config.toml
num_attention_heads = 4
intermediate_size = 512
init = "normal"
dataset = "wikipedia_en"
Each number is 128 + 32 x the weight over its row's rms, rounded and kept within 0 to 255. Layers, rows and columns count from 0. Numbers have three digits each. The size before them is the row's rms in percent of the matrix's.

# down: layer 3 MLP down (transposed), 512x128, rms 0.0799, rows 133-185, columns 0-127
# up: layer 3 MLP up, 512x128, rms 0.117, rows 134-185, columns 0-127
down133 109:144112148140170134161102032107177148217142100175129167088182073151151094122154111096192179063110134101175142146124123054129127174122101159118132085086147113132110123076137110124114123121115127143108139056101178111131145168106121077131141136126107135154109151152111117191166096152152081168120174159106098067110096153137164130115135167092139177106132139104116135122077110183100122174150
up134 122:127139108125138122116145163066159100126107188103090140117142148157134052114147126131179148141115095074104156125145111148145147142160124122096123188153087113179158144136108146078075123185125133151048123167091157162102148142102078098076073160148098160153113160133126113039081133092187152184197123108134154131104127080163138162102117100176089103153164122090071101156112119142105140076159
down134 138:076155114125135113095181147117179142137143185103134142135116173075159154171106129105164181118171077146111178133078135128141101184142092099121103087079133127053091145165073180099131118135121139106182108116111120084128130119147133127209091133180118133146068113129073125133102138170096119109152183078095113128145113081138204179144112173137129124112143120103097154101095134085105183141199
up135 126:080127124104136159110166149138193102156076178107140145100123177132123106114113179116155198158161111145169148103088172104166171181099129048138112183154107121162143137144090136115132138100083131160107070116093115120095174120130053083097073130112116122150063161096134118099099133126118173123217106134109133128119136097149137126149187144182069090122131136120093107172069130132091138104179
down135 110:131070123182148106038144062157099115117118144159161123126151126094142136111103086132169121158111117106120156128160125098179121124116162046113134143132192151073146114120127124121110123075113139131158086106109164061095101141104118108128141122176117144159092165155107113066164203160175180087122101120065105169144107124155173106133161190166106186120152112103092133187139120134062167144144
up136 108:174143097184134101145155058141147141136151087135089159120150113127054150122137132141146166120087068168092129138178154087141147065094101108087107144100114109165091096176143139118085155159134154119112149068196093149115100187105117116101077101075097145153104126143130083071126170100164125115136219174173169140150047117145101164115160162121103149118151144127143118146134155110173086108104
down136 116:136154118151176135131145080156062105114174121136037124065113104153053162134118071130094164098125127160138136131173129159144161076115101116090124123097127118138077126147178134169085100129147088125162142064148133137123118179147135100097052159095158144158142135106116134042163159130192172136139172108107149159148106169137212148130208142085112124113121130143127134128135140144143074096123
up137 113:130112191084121127152113065182140124120119117103142155082083141104121139120111129189133141165093068108151113103089119146146069174146147141125132156085112164163126134165091181124090095120096155135083066095101090227170145106151084112158150105156091093151150112117072107111174125112173084120087081190112139157073142078134192116154131144143183078093142111132145118099101134133148170142157
down137 104:131101177125165137149105181192151145136189097078137157130111132197095137124160120149102116099169125101125090117074113156101114165122139057171130184108123143160139162090102155131155155042100169146158130118049152153056077124135120147126106170128143121140154167132090106167121163105110170087059099094101132137138110167136155129179061111104106134102104115114126147143142133065079121148187
up138 113:163165175091108096136086086153188160124103140179132142115156102116101145062130153104061119178061104196173151079137151106198131089137076114153116067143124088100086144205107142133134115116187134114090080144199149192150136143124117160125131134168144159153100116169076128143139159118111116098085142156149142082150150145111129114103117149112174165094127126114111107083068145084126147157135
down138 104:151131184154141131147082130107188127169135116104109124150149121071123108139144079136128139140088072086115117118064096119163105123150078157155077115086130149121149167134023166180148135179178124106117123192139182106138095188156156098098092131174123133156238101123167168139130174101104084131095149103094138125133111123097138165062122168118125089097121105140100166152128126134148100129087
up139 102:142080140055104168089133104119159137084105148140136162157174175073153114124093176142100142156071098148175129123117190139194101172105050147120084113122164123190077107172048125095128141106134117139096106088117126151134142104137091136101150155124174128136162151110125145130152130087081091094147126162124180057130141104159152111138067164114126086103145138144181130106106137036127097118144
down139 099:144141193112090158154079151080129089139106122164123142098136159129185093143197141102094074117122153169156108108140131131154158102148082147191205149148132124150148179098203124112136137113121155153110169096155091111113109143170103156116119126134121129137164136097053108140131190142134074103116141099154130073116177121097102186107122110087082185099021112108127144120141121101088137122183
up140 109:161128100101137150109170155103147122178057128156162131084139129130106091094154160082134186205161070123103121130104185124098101171146100152089085171255105100127131134120107124131084086152121135141054130068136108156149146144117111107123130121122120102164098160091168145126118136085174139115166139090163112130128128114141170180113152122120138113125111084178102102162147096073130077075155
down140 126:147094122122194122169172148095109100192088153118102106111160092062142128150161112118164152110137124140058160115132135088156120118159118138087046115178107135098139084139132081128114138168120220131123097064123173154180161119101139117137115121148094155152066145102175102134190101123102112093169145131105074179147159081104118150157150156181138110117127062184099175173111100133142117111124
up141 087:137145136141137132133121087080183141149127145112130145112131131063155126095172165127132095133122019140090163119142161152122147149158133128055123168145184172126137170161148106088083123144181132130061133132113169187065123063091154094059122081146077129147158099111100098115175165141168117155132124096132063175176092104111106143149142168107092170124134182142117122106101133115130097066131
down141 076:118129131163140106144128107108139150130104137118108208154118105068101210177098119095156149124165162114144080121132095146141156093117173079167194127148141074155134179130067108103139114112114159087209145164127063054110181124179091160165154124148178119105183165150089100118140134144115160162076112121080120145080144134099115114092082106161064128105124085151133141160132157098107132156118
up142 092:106084127151153130104178117135128128084105137075210151113194145046072129109121147115120167078133139153160168082219160113145090179066129126080065064112085106165153136151132122152157186126207161110131114139104112157155112126114088182096139103118100150132148129107159142111146125106104075170101150132164136096167106139104103094115134119118094089127121077106165119145120110066156143124146
down142 090:102149160114111132166199121099147098156130094149159208123148107153181146142038123120123092138130134105110163133093209136132161120160153085176148156159121122105115084141168152126116065141071121137116089063142122123148198188085167122157115128141157090112112127135112107182119159130143169102153092179124088125096073140173097166096140040157112152146169155125093123124112112102150093110089
up143 106:130119155132100157122166126147071132098029118113200148104153149066101134136118172130091150140132131150159080103097168091150109142117107153133164048217121125168155117151075040130136110106133156134101103135172115143143139154156035112141130124073108107131143064110130153125179127136114143116141105178155147078143059109133132140123137072157076100153160134164155119119106119085149157111148
down143 095:142086147127103121158111114114105125127104132121158168120112160114099106153144154087079161137106171118105104136124136170139145185157130136185116136170104046119120119103032206144144141139082134125079129133123145147113181148116119107119146122105168141110082105148113144053171177025100162125102076122095193070099133163114131135106200154163138141198118089152108147147117141073124128164114
up144 103:150098114107152118153174104184056099164110124097127138138190098128136154090161152130191086101170101088133133124142201049087165085105124111109091165167078136108130122080185145153137117080176139129091156195141178150136134156089097081175149099085182176149116193078131081146106152106143115151114140159130084104134147127148179096111179131151114132116098125170095105145162116107122124111124
down144 102:140135120127115130144163124159157114157174138107131132126135168110117149096082111058172089183071153178161136130083133121148131069032123166125108138137111118127170168140172140164010179145111168148185133191134109121160076126097142104151163112167087142148072099098107151153121088106106102144161105136139126164120123115104124071155130159109133111101093148097168144112101132112185178061127
up145 110:137113148096098121149156107142093138124102055113116157137115114128116088155104190116178083148141103133119086111135172074169131088120041152137147128127087100121121217173158128123190118140199110145147116094087119137134171137112133114095145128101117132143069125151114134084091124118119109089119223088096128129150085120090181091145130151141108084099085179202143092134174121103120123150204
down145 116:177137129153141152188133148130077154130160164163093142144111101132094073135111167115090062142135151112194142134158100120109149096127129128115187170073099170141128089128118095116078187166115169151105119137106138127126126140084130106142125148143120130130172083167143136141156110174095155142139107197174138140167125165122060095131118153136107116143129143111120118044060131028049095130061
up146 101:143085126143150121151187106158101114135081173129140161113128163091054141146148103154099148067088120201135098103181141108119115112100114037068123138143118122162159138175162105148034166149134133123105107177107151130081135169145068120111082124129089169131182089056119105137179139183103143169155085108168124131160154126111129152121140137114101047153166100118146126144145120096102132150118
down146 086:104164147118164126190079147138169110075179162195106142132170134184174130098114075119127126171155140144163123150099136148100104107104140146120111107112154129112105108128163124169154110061147077120099086140134126083180117138076130139127142125050150127128159119155142061150110145113089121162153134161103177088165127137140179169030074070175101146121113130078133132135192097115160131070167
up147 098:175114148098094104129138060095150127156100146161112128131087109162147089105178120122117095169139093137115148097116158150160144057126117067139172128136123098102130211110203174130147149115120164133144160092188091195143105122093120117137068116126105148159074128177109138176115125087112072192098145079132165150111136158128095134107156181121134119118107151119012096126161141127103154168125
down147 093:113152144089064123154111110177043134091134159197104169130137128150136172096110159129160137120149153137077119147100169064166106149130149089138128153082108142083137159147092113162102138093070109142152103070164149096090113138127103148141099159142097084167148086086090135177106154170133172149164178133125072140118116063090131075146108119098168157116111106115165209181117144183128104085129
up148 090:140117139091131065156170073073128113113099100164175115116162126168082093099135083117175164145129090133145109115177148121130089164083117068087119133180124129128154135195132122094069131124083169141082121173079132176093132110125117123146108115158066168166080166162096103117214134157184123126135117121137070140125118132126177107107102124151132124091174160087081126143141126096124228113136
down148 121:076146120088172143121113211128180155162158127095094130165085144044154122120127167103118124118123171124162151169155115134133110163123134115116102115123125133087115088109158119177191152122143115117122122124107164102122135130144147163099119154106137142121137159111108147151036144132062147142070159156151182148159114086146114142214058118102110056103053112145175108050155121170150103099140
up149 100:173093139104117124142114066175163116138091127166159110121094085146075070132189157151183151105079111169187138121136155159129091145138127087091121150137098103159109142098125109178111132109125164147117123104146130189140098116092079152103132127159099112185096119118151120070192093114170133142209113188152095122149154170107092070082138175106079117150126029094168122138119160126101127118106
down149 115:129135102101092108086164164133077093120150170115103044162099122116143185125098134123098181170134143107174124116123132126151105161140181078204133099086110127077133085111131108109061167111099130127176115133118119103137104164105105094188108142137149117173100119157167154049109072137152179145209173100104142140145168167119128122144141126123158129138153187137160047127104123079179114140157
up150 083:120142108175104136190123117153105144175156107180148116105144156166136165076080117163119117120153127074125091113068180109145135121063141120114135156183117108133103142115178117155076151148104095151126131146152068108096157102120136086126121092138111094171096218095168183079177144112177116106131110159169053102141148166157185054108136116201078122118110129127115118143144151086084156137124
down150 079:152196159146133161139074170098090116137126146125144122134114165102138111154129076088127054123097068120197149190109169168106144095108139092178118170177138115082131156128129125142134147082095105123184134103055127093154110102136127160154130101151180183166115081103049100153129088122146152151154142110153145153143067131133111142183053131094141155122112109116116133175082129170142106059106
up151 111:137146126167130111116113136134186094131117179164129166145160136147157169116130091154185118112123099162175105143115190116135138099117054064103147090106117142150095152180096076088141088151124139124087079147154132144057142101137131142119161110131185083130130155093099121112175095156121162102190105113165112090106170150087200064068104123124154116097146104124174064045154145130088166126127
down151 108:143095155168106122075191153083123143124143145158133123136126135162120176133064084150140122106119086117135123154124146142089129111060088190089212179104119088093132110126095170096141104116098096138122128144151161099191112149090182143161133128133156176147118143124081075147083084141133152068187108172132146143134110069131114146089120075157116155119189170111043172098142145070119130159118
up152 095:056160197119111139167084097144110112162122167143072159144118131115180113122095150135129132137060131093161175093074149121182157070162112123145120076131118109150119136055096121207159106152046107115122120107171088187168147083139104092133125169136125131157102111171129146104102143108089144138177141194121109107074100114158101153123138118135123085096121154115173073073077138143112141161123
down152 113:141140129131114160114123093125141134171131170148103127155179068143126096098171052079102212133140109170157142123159118050087077088133116097131102079162131102132172086140125126159113175124109144139125109122133138085121097125140133108142156155144098135149085183066100093082195117116127177111155130156128148073125118147164123168053143153095121153141224164100175135139145121053127141167136
up153 096:130074165189171150074168192161127121128114096157192177106145145172098138103078137103157115105161131138099127085162174133116110074082127127123095157179088065113117081116132094150116161127123179123115133079077100165102168174093072139102194114127186118146121127123149132180132153058123087094139092128131114125150092157171065138123153097147144121123110117168167104158099095133093071162130
down153 099:148111128092112149124096113085086195101132181138106120132150139106164132132095151122081155123153143138193124146153116172128142112116157120154192104043114070149117193124133098120092136140151098162108121100095104130044147171127171183108091156151127085129078101184047132135159084133120129136116110128112180147173121161169151074123131187129157096097126156179076126085073144150133118168080
up154 086:152173099158162123116104150130148156160110087158126143065143142183117103074128172166129151178105107146185170091044096178155136127089096135108159136106121094145116181105153182150128109157151101137129088096197131119138116154075166138109159076139145139126098142153170121139134123128135063096128159109172105154097113150090149091128131111110111150089102159170028103182088145145066072092110
down154 087:121165121058121132069157143099151128166162174045149196156102100123099127160175148131100142111148178121112157104194104087112114130233140132145125161092111166173149148108088123205107090095122120151154118162098145115115153109142124148097079122120140139086117139123191132101098123108071139166086106107083111113140117167104083171128077121106161065127138169082173145156112118074130126130146
up155 109:122176125078115113129184130122138127144056139129121133076156159115124137116137137142139140175072114089098147058130132103178122119107120092151113179199085098153176148132110152137108128147134114136077058152112097164129154179134077071167135141118076175179086104154109130039080197131164063095159120131124144169119125102156137146135162143175118099119169136095092061135083129109108107101135
down155 111:141120118136174086143202129095120100149139135099145138131129096092140107167124153106226156189188095133121152098124067150152152180103136135102128139149125144111124139177132118108156149075075144102074086168096042156139126124157150069132174139156087134138103140126140155071104131149156083142128128091139105142091133137137219163107178085141121140128132151053060098114179115141157120107155
up156 108:139176127124066100181101104103153146179125077177174141118090100063124143135170166096126156168107096115121121090131143107178081126089100169148138104122113091125137152138127101163171120126193111135096137146191137146162107123090144174136107116149038136157098162135095108132114144101115132161084215102164138147119044127090107101124133136169150051123089130117106101126103114118079142070184
down156 109:159109226179107181158144107106166093179189109175128105164124127144128108165159118124110094162143119071106110114146096091081094154043136077151208132108148087111148168095130128173129156137111118159082112158125109076095114129136048121087081121100118126140142133171070118147179122122139103145125136088140124108137124166115091072131166121142184159113100178104086124162141127110161128158077
up157 090:127193159135130105102157133159107110161136115128121139142136082090125135079170180156132130071119131107120168054115138163196149068072106115110095103166071135154123158091151107103137155140122210144131089099105116120130157145110171167145068098152100089136135168138125142195120127156069115075125138175144083069081111164158138111136217189121150088130133132145093108111140120138066100127165
down157 076:119116141165126164074137166076168114127147153098152175142180142183087117165093080142127089121158173169078128167102081158099117153137101125052122133127154129129097119054112155134160122141173124128176144050122105069093172160131082168116165154133113124103099102100037132127081206115173156135124138102166184069118156113086156184114119132120112113107143110135155123151159139100149139117095
up158 086:129090150145070113171088092167135144162133186182084142103126098138116132140181124164129127115132149169163144095113126162174163040144085102094146141100103112114080187125109168198136109158127144137141078160165098124136131106069105073137099152136109098139131089156150157152102089105088074054161112090175097128129169107144145121123170198140132164126115088112121123046101157165109077132133
down158 096:102122134142105143168157115075090108153113151078151140136070098093176140114105124177094150174133166089097158141094128139145124140162125144174104122128127160143159089057154066114162075118146162136141158055128086171119102126166127166125149102151185177140082060151130067124093085150159083230125094148148179071080119169105115112098115099094121129156162139127161111131156120124176146118106
up159 107:109132170140105110135097161144094114120079089144132150094114108151168152056106113136165109131120096154145133088064147075152128118122127159139164124181144151124140123119115091130112049050113149116119118156118111145114136167095152085167124165112114113162145180171123154143079168064117163089117160161073108107103041111189176104143119119144147161127177138206103093114054115198144105114151
down159 106:154083094128190143123134108131121129139088172195117126177109087065178153050162079114097147085147157136164144141096154065128084174120186128165111100101139201145133125100155166178134148098113148108154115089095134120132075182101143117146142151168080101122133147142098122104116099125120106158099133147125058151133073095100175109168156114084157138125161097089160165173093151172134160170087
up160 108:124131122157105139108083138120164090105088065114137166067163157154184139079085110098180118107114087100120134063065233115076119148178141123132141135140131156125141136137130165133145162127120082113133114070128047129110183155146078138135189097112147074146099151144132106098176174136140135119152122197091103116150079133090134139129142115110158102133218179109158107143144136127159128098101
down160 110:123143139142224137162161138107106140152098140129164120140141115149175157104125071111100136081135078107095172129044195115106067120111153126108086105155132107121110103131143160089201120162116169141174124098172119124114105185172151139116119114103121139161154131088154117045164116076133075104189141190063105118131123187073133163094149080112109131116142074110099107141146144124165124097125
up161 085:173087116103061080147128088108104113102108175111102120095097085166104153141169109185145116129162132123150121137081165169150155107150058056122115145075125106107117190087102107156134132083140136142139134112119126171056129129135110114139144122190145123169132069142205112118143087090154108111205131152105099142113150098098197121105210173149187163110163120132078098109155138116109124118101
down161 088:138111142119034139168139105140143146167161108140125112084150150082077091135149147158085151130126143180117158099128152141183123156120168166138096129133132093104127114104157110156128155078098151149069145141142117164116103155104178098140117135095093107168089067139104157083147162079131090141095178116118120145127144084124143090105233084169094181126184179173103040104144133086115101092146
up162 088:116147198085121118104075115089157105099096142075165172128100126111132112135098136126128162104095068198205134116156187131089089108142112106145134124138131100155128116163109130225133088048100103123117117074149125149142118127128140177152153089166138156154129110080148078110183110145112155154177169093188137131120145081094133158057096138111139127072142094137097067146108114104156140087155
down162 098:135056127175117140158146168105077106195063190132143158133116128103107160059094073087032129131074121122122153172137073152145162114138121153127048152104144123110125139093094092152140175170106147122116126111164121160125185126119119081120145152171126128132097126162121132150083107085122100110113123096144177208116120134143089113139114112109155105109069122174135179122168145113128183181095
up163 104:117070113181085147161126092073156141119136104160114153090119125060110156133147121133159154133149060074141142162097159195165095156121093154136102133132173151124110140132059149123130138165100103129061131176119138171062103063070165104142113112181039097147172127148108142094151163132127154170138171165135123121127118114123118125127171141184097179132100162119104127131059113122096131064169
down163 100:107172140157134153147131132119088119075151074163111142114119122126168113107149118082099108159133149058105131130147158072125108136097169135133136152117157103103164220116137177162101123118126072127128114107104051108136147124183018114087135121099108159154144111188084168159147177103103115183142113185212143132118100195097102052102152095144158155131144093119123122155146118130120149115136
up164 108:157075195142091113116110108132093107153093170123142204073121117069097160111149167122130141094132080149116134101134198137128134059104099091052107142135147121159125135133164079178112128127146132118124086097173141167097123137087084163107124141136110099178119103084185084130122128106116095063180177128177125112130094106138165117121120162072142141113135077186119085126082121102091045115147
down164 103:122130181154109167132108131126127111128136147128092094140063063115140157160116136130098113094111181133133136197129160119119129111144164104132121145081132085102075122125117132114188165091088112202144115076130111131116098112159173189117157155137125151255118118138158109133065106129141124123146119154069170132077112128146153062159134138090125140144150066120155146104156123095110122148059
up165 104:116132094161114139103148153162091106082119115133097182058159121140143142133145163144184080100122130133132074091085152147159099055070097138092160111132072139122062151116129150133152155136102127115150131154181115124105142153111077132103123113158154151143091153116121093140109180161104183089158142112105134081094154148164124124128145164177108071158062164232098082119145126061112076128080
down165 103:120105152140127136182143138115131138127112087081099180142172142210126117103112143125112147085133152179141107136122095132072112109136138125078163132102120158129135191166076109146127179160098178141118142168098142120105172150080172125101079156101142137117148163129110115233084093143154121092204105181093177109106134142096134153122121133132148161127110038121134081151096123112037102089090
up166 130:160083151157094136139123135120065124096101135112134145099180134145070170069189099134181148124147101129059108081172179136113118116068096067106113114151133118104134143100130141122123131048134161128129128186089103152075119146104145102104074157179139152158158177136188132182120151151153145179167100119159075053122102079190154108144117108120109115098144118148093130150121119112063080131118
down166 132:122140056146128137132110084105156112124144128099130119085140155157096192109192144104136146145086144141147182129151113168162139157162138172089108125099127083109092127137114143087095139083034115132192147154062066147147072138144097092135107142076185132189104144140162106199126108174163107126159115166104091149119136107154184157095131149097121118114119090134067123123063139168098187144157
up167 117:148078169119120131131127131117154147172106146133127149108084105184130069128118115153120119107166111199160122108055154126150185080084113075117156105190144067127132160095128141143114152147111167134114104081179102151083126068087133131137134153150090086165098098158184160107191106130100110135204150135132064134125182139082141071108141176091130154099090078131092103081118161143082100145113
down167 125:085067078159164137127140121112070144133104158066154168145155117103122048124106164127087184175191134119085141101137150130147093142148129149129105131113159107150144062135079161081094165107113129136062099097209123101112130181130151143125188093084068128147147108090109170156204129162133150076136093144074141115112154124114125162120189168142148088119157120090140121144089134102139154167119
up168 116:152106103169126130059156135150171117101102130163134140128188124105064159107193093164176159119078120150173123130184168108155121100108072110103100081110096156171068107159153142072120121132115103143137122174087096125065120106162082097114155127047169124151078132090139143068165137129111102082173188073132135106133148188109154121107091145132179094142141119108153110102103160185138112126129
down168 107:142188098148174099156068122134142116056103101193111157126139103110101083146177164098182135117101103130080183140172105190122178092139139148090120155156149144147109156120138077060087143133136170119084154184132170146149093108121084150132101143092170161141078110134163108126128164088176171103204129107170097133145138119099094177097093140132110134131178082110121121066143126094165121138080
up169 102:087080173131126130101154145136110138128116061119120171077146176135128111158098194125142123100108105093165147133115166096162125124110124126148112093110094093098104075153109069129140148103175147127029127133105126183058171117121069097174178127151162121140162117071142070068172132159089161124155078144115140110143148100154089128142175160174154093124151170127143073082097122153105104062126
down169 100:103147159064080150145108159113186100146147100110139102130177116145140151118113207165107148160170100150100114151086126135147169096058157133119197121093156128119078098117134166037065163161142108155124165137128128190148133153169107142148105165122116136115140138110092089117117133111185018124132127157143127127154115127071141172115103096100093078176145148060101153169122121133108110094107
up170 099:140130155126145131137116053138092124118092036087174159051143141099107180110093142135108110096113088075130110110102135140121088149142169143144148159176074141100138111126135102113111165099120106122092140136142096223192114178141068115162148127130142161152171105130171114141140152100166141118084067164133127093159071175175113183128127117204124134151174134132115104051105119130127143131086
down170 108:125100169136192105069148148131153124138169123072108197115095133108135093116082137133068158150147107073110079123085075145141159105136142092177144115140135124106121111121109098195171131135145138139157125067125174168152136189142146101250108145108124164085139116124094087170108143098128178082093102135156079131133132117094132155170032128148137095141102142170141175119143145122117102096144
up171 091:121107129080186092130132139125107124098147145122153140103171143121098143124136167159172157131067094126139117129144126075172153126099117084123169103135106128156147117114191129100126183132103147133093116193094119136077164132133099097131143116082115144160096175157153105076096160100112057118123113101050122162152133083059142142099175109197122074121154125142089049076181162134212084134150
down171 106:122238112154083151194094102170121134083134099140106156153106144134153101135140162168139112168164081098149121121053130175121119121144084125133121130034143088123093115136092099191131106143151126095144139173107185088123114100102122138139100123138165097187141110068158118200182099129156189103109152155132121128174107142085157151148080159134119093138104108127062110160091119102115090148144
up172 104:083158093118117094093160120058108134118096110153175148101189188157118167149079112127104147137137140161114077139056108087123088125107103081162162134132101172175147166117178121176112123142173152145070091136154120085067140192140153112117143111131112092146044157147138140098090131141120151119158203116133151171151067100080175113121134128165098078122115169151067092156151118123125129088132
down172 098:111099096126112143111156144132154131181147128098174119134150085156160063121112069136113089088116156092164122140156166132101165147212172171146123131191106151145104113092147075115133107145162137117109107117176112139077119115150120099096087102188148121141167115083167150168098109107111182146142117112165175072152191140182167098094115143111080115096097068111103113159218124158153119107059
up173 097:184079130053114112096141098089089112078071140089186117134163118135079101139147142170204121077149101146157118104161155100128090116108121100089130117138103141184151138146114152100047145062171146145095121187133146161087123109117142136123138100144103140183132116126142116180203106171171103096162080114134072093135152123145165127101143139100131154102202116090097118114141140069105159084110
down173 112:139122084127127143143131160151147144134174061164127068133172140100155119142156172131113088151109190128153119152197128133124133140091093082126199107115087110098125152124172107143222138095168132145129139153093209075076129140105148111096135131159114115144141105053126160117143142111056129123111108103162145113187104088146071100175089089089123116108069154174131104098196125140142107089152
up174 092:110140189057154113099134024085129106120082166051140146114159143124139138188103104151179127120054087160112101123168142102120145158113089061137105148155147143159167162139144133177117089078118180157141141129128139165074122113104155121155123123096111118139123152082138072096107105118112111151145116088152165164157055100144083132157157145152112136094125152122130123198111138154150075079186
down174 085:077145100170093123156139102209089143124188077145099143157151138093091118097156095126108160145150125130113135144123137180138124150158171164122093184084115152083140086123119123147089093177127104137133160152114150129110136103120110084143111115175147104089143150136085055090191180143155088151123198155073090147142169105093170143129137130115120138189097114105108134138213136100058072081091
up175 097:120104164108105117171088169148142142178132111089165164116118130134116114169153159136110139144147120113135097142124178091057138106095096091132104118132122057079111177110192085182146112140188103119111144131117109123144082158031149148082119157120175121134093142100180171146072124066129085126117154170148135123147159138092175131098128118161127140098097083175126077144221123140119070120184
down175 088:127104106179147127097130131145148124109080100054184159116116103160168106130136090114159165154132176189091142133127128139141111130137149068146105099143096114191142126126081148165112116162083154123177084138132130093125134163160105128117127117171140150156098145194073124068199108104140148125088110130020167123143128194125130161075165154065097098074138102073171131141101117148084157154137
up176 091:110155179106139107052169119049146087144112154144163167123134171108170137151114125121180186126110098204125135147155186064125120124151118051090142164123111108141158056128085091116123138120143169144096128094122162128096168160118133174177151101120077123134136098139063095105113125127129134164140141131104123203139103119106107101060130165099116170100080122173096049130103122143145149088129
down176 101:113154081111104117083125108059148152194180160136102128130072140116193125132137093118122153151100094117055163176157162080119184167118134135123118131178098114111146049138163135080118147155088124107116124100099120154100117094187157097159146131191157134142090121136115094136112110154166087171094146123161153175127130102192172108168108074091120203096112097076124119115101152076148160168118
up177 089:175156134185096106103124090154115136158140098150131132132133078122137123153176169129105093159127124136165134131195102121153130099124133101078145090085122144145126122142132087147146158108084255121092154115189153171135147080145107156103121112167117132160120081140150111187166095151135087128095121135139115061104160116151160146039178103078145193142121079106124136100095158096128140184066
down177 099:105069141164099124180128094107101143143095140122130094093157085161143124105136134123179165106132127122066160114140121139090063209149129147144073132147159222127153097117103117102181124080146102139176107098174079129129129187080133116103098170176113112121140103171087171073094088143173115126114117107122151046102137132104168096112149142113140113116191181114148169187171156096108127129141
up178 100:138137155127108095132067094106132082173117100146175151141148099089169146095138087086171130116086073155177115132163108102079105140154130063120154108096121147133119179126123085161158071081125136125094147140116133204185117153137111148167151133106125172151080097094087090104153133124136147169186156214105075105082098126104137114067144134135121095102167190114166057120158125121133179161117
down178 113:121145073125071135164147162120057092193151145128154151135111130188072155125107104108094073113152130139149094134126105115077091075116125069092116180137108154132204102158150104140093149078182174128148163121062169069072161137123098140057124132064120153125104133103105137133104166120165202123140170088097154178149182143103141118147160144150140105104125165106147161132147106133148150105137
up179 075:186134188136130109108143121113112120079114163188151140121134106144186162134124126147122117130115107182108067138106102129152164049128074116110121124167065121134123149153175083169175079146148085120122130120160113162105125159102161120116129099137061041124116148102169172143131123093154105134169155193150135174123098164091154124091123065126100109110131090165104033074089150173098130118105
down179 075:114095196114129132059136140162137096146109091124143081135144101105072118121137139105146146193108103063143113142155055082178085130098136172135111156125120152136146105086084200160096152170117163145099121097169067116167156101144118116136148135186137114053159110146091123121073153153111116149137089172079188121136143156119144149117155096133139131147102183075156159152060178161150125154181
up180 094:133093087134103112164100113115146127190103204105117137157163131095070147150164094122104142114102137136187155099056128125167137125095122109118152151162143161143131156113122109114144124165113138130138151117191110131127169104160078088164182105083102081146117110094166119150167156145111023148108167169170104073142123084125109167129165150133138126151176024063106137106116138170071103116099
down180 079:108122084131171152113200139102105114183140138148183173072103115147150150127023155116151084137160146109166132131141128158183153084139159178172138110096105125137124116073115145124130120145116215119132144077128161119130082071104118123159075203164118125089093148113106104096088109043096121131117119074108139167122100111099139126175144138171123154107105124218091148119146125156143138126113
up181 111:177179143151105101071126040128103116099121152169101131147173143152110179100153136141179095104057044139169110131143161149134110059123074056131108112099077157199113149131111095194145102128124103101124151090149145215054115154150115143105140099142124129156127143116147150139168089092158150133166152130118102111128093141127156163100127098124143112117166163141086057132133138119171137147111
down181 109:107129112122128090091148112104076104114125095134177125121138125132164161139136143114149088137116096072091143142190094096144101064070160136103181137104135103072143152069127140119141155194179155127074099096167171170105151116118170088076170113085111134141144139118145162151136140144144113132114162143117116190181061142170109106162139090064070208111188178181110140095087128111134131152104
up182 102:173051100102128095137157082115091133099110210081142157135140135164070139140177093110116119142126102136063116107158120070085128154128143102050160114129117102119120101095104109103118144156126153099068148174143134183131125138132135088133167107115112152162183107127120164134172182160153152127125090134163105178168118152161105183088137131144121143126179134118048099105137115097069132028118
down182 102:082090122120149124120117095160106146165183160144087171132151137145079098135153108068189148140183119068108108098115178098115134152078107127157141108097107152160152154112115109090179096075155154095115120149137171089121165186209168134159154113173084148135164104182112132165162128087120163157044080098115090134130119109127162119141105123164114163109207097157112139109124125073083125129075
up183 097:166094208107096130075166140104077148185116119192100141150104083180044094136145181088150117163045108120117135120064133145132125119104129167142132088130155115159160141201134133097122119162100145148145137052063141151124127108090184140094102148118116121147111082148111169081110192142117138114163090179118145124136090147125104085091166165103131139098083107144133113159108130107084104161130
down183 080:129082058137136097149128154143161145092173175148102189051096133085223155179086118158148108120129146089147129141133137119117162103179172147075136168176095143102146076075090157139088100096115133133146129127190109061168148125067083073141121152127176115090119136129100206127124118127130139179147130114171136119090121151149090134109058102134142127126110087122128125120145175133132138073117
up184 114:113090097159125104053108125169131120092111111175134143091122113123127163132180108184188134123127065172133099117157149099125135040132070096114117150159091146131108166178158142180141113148135124134090117168116106178034125119102109155089145124119130068164093155128185141114176161124095106099129136148153134106114145118112192090149105131128122115137137037177117102089092137184097070090114
down184 094:163124111108083125130076105186124144118165121120086070096157161102111070139144153136130079105096086100099169105147153187125150082164183118121128155117162126150147118110155081154097112146167178128117140154124156187123143074098097134106165147078147178107182115102187125140147189102114052070174100154145130099147109143175102185174115080111075135159098106143124137197154105126156095083133
up185 087:149070092115119110092112145124155089119076185150113127061115145100155122150106127148115178099124144116131174178104169154145148106105111127098090180150101111158094148097095134154101114185132135137135085101106036116083161096114077167120111106129162083142104170172138089065139127033128156112167130166197095188113094113119112131154082147161134132126097096149083132143139111150084131081195
down185 078:145158121138168146198174150136143160143212138128111149238158146123098147101093104135217141145179135124141151088136088166109144159118103109095109148080170068057149086151132112072137134078113075145103115114126132065133093128122131083112113150174111130097145103179112151107097098121142151116075108080139102095162131139138171123119165089094092172101119121122161093133126165070150116147159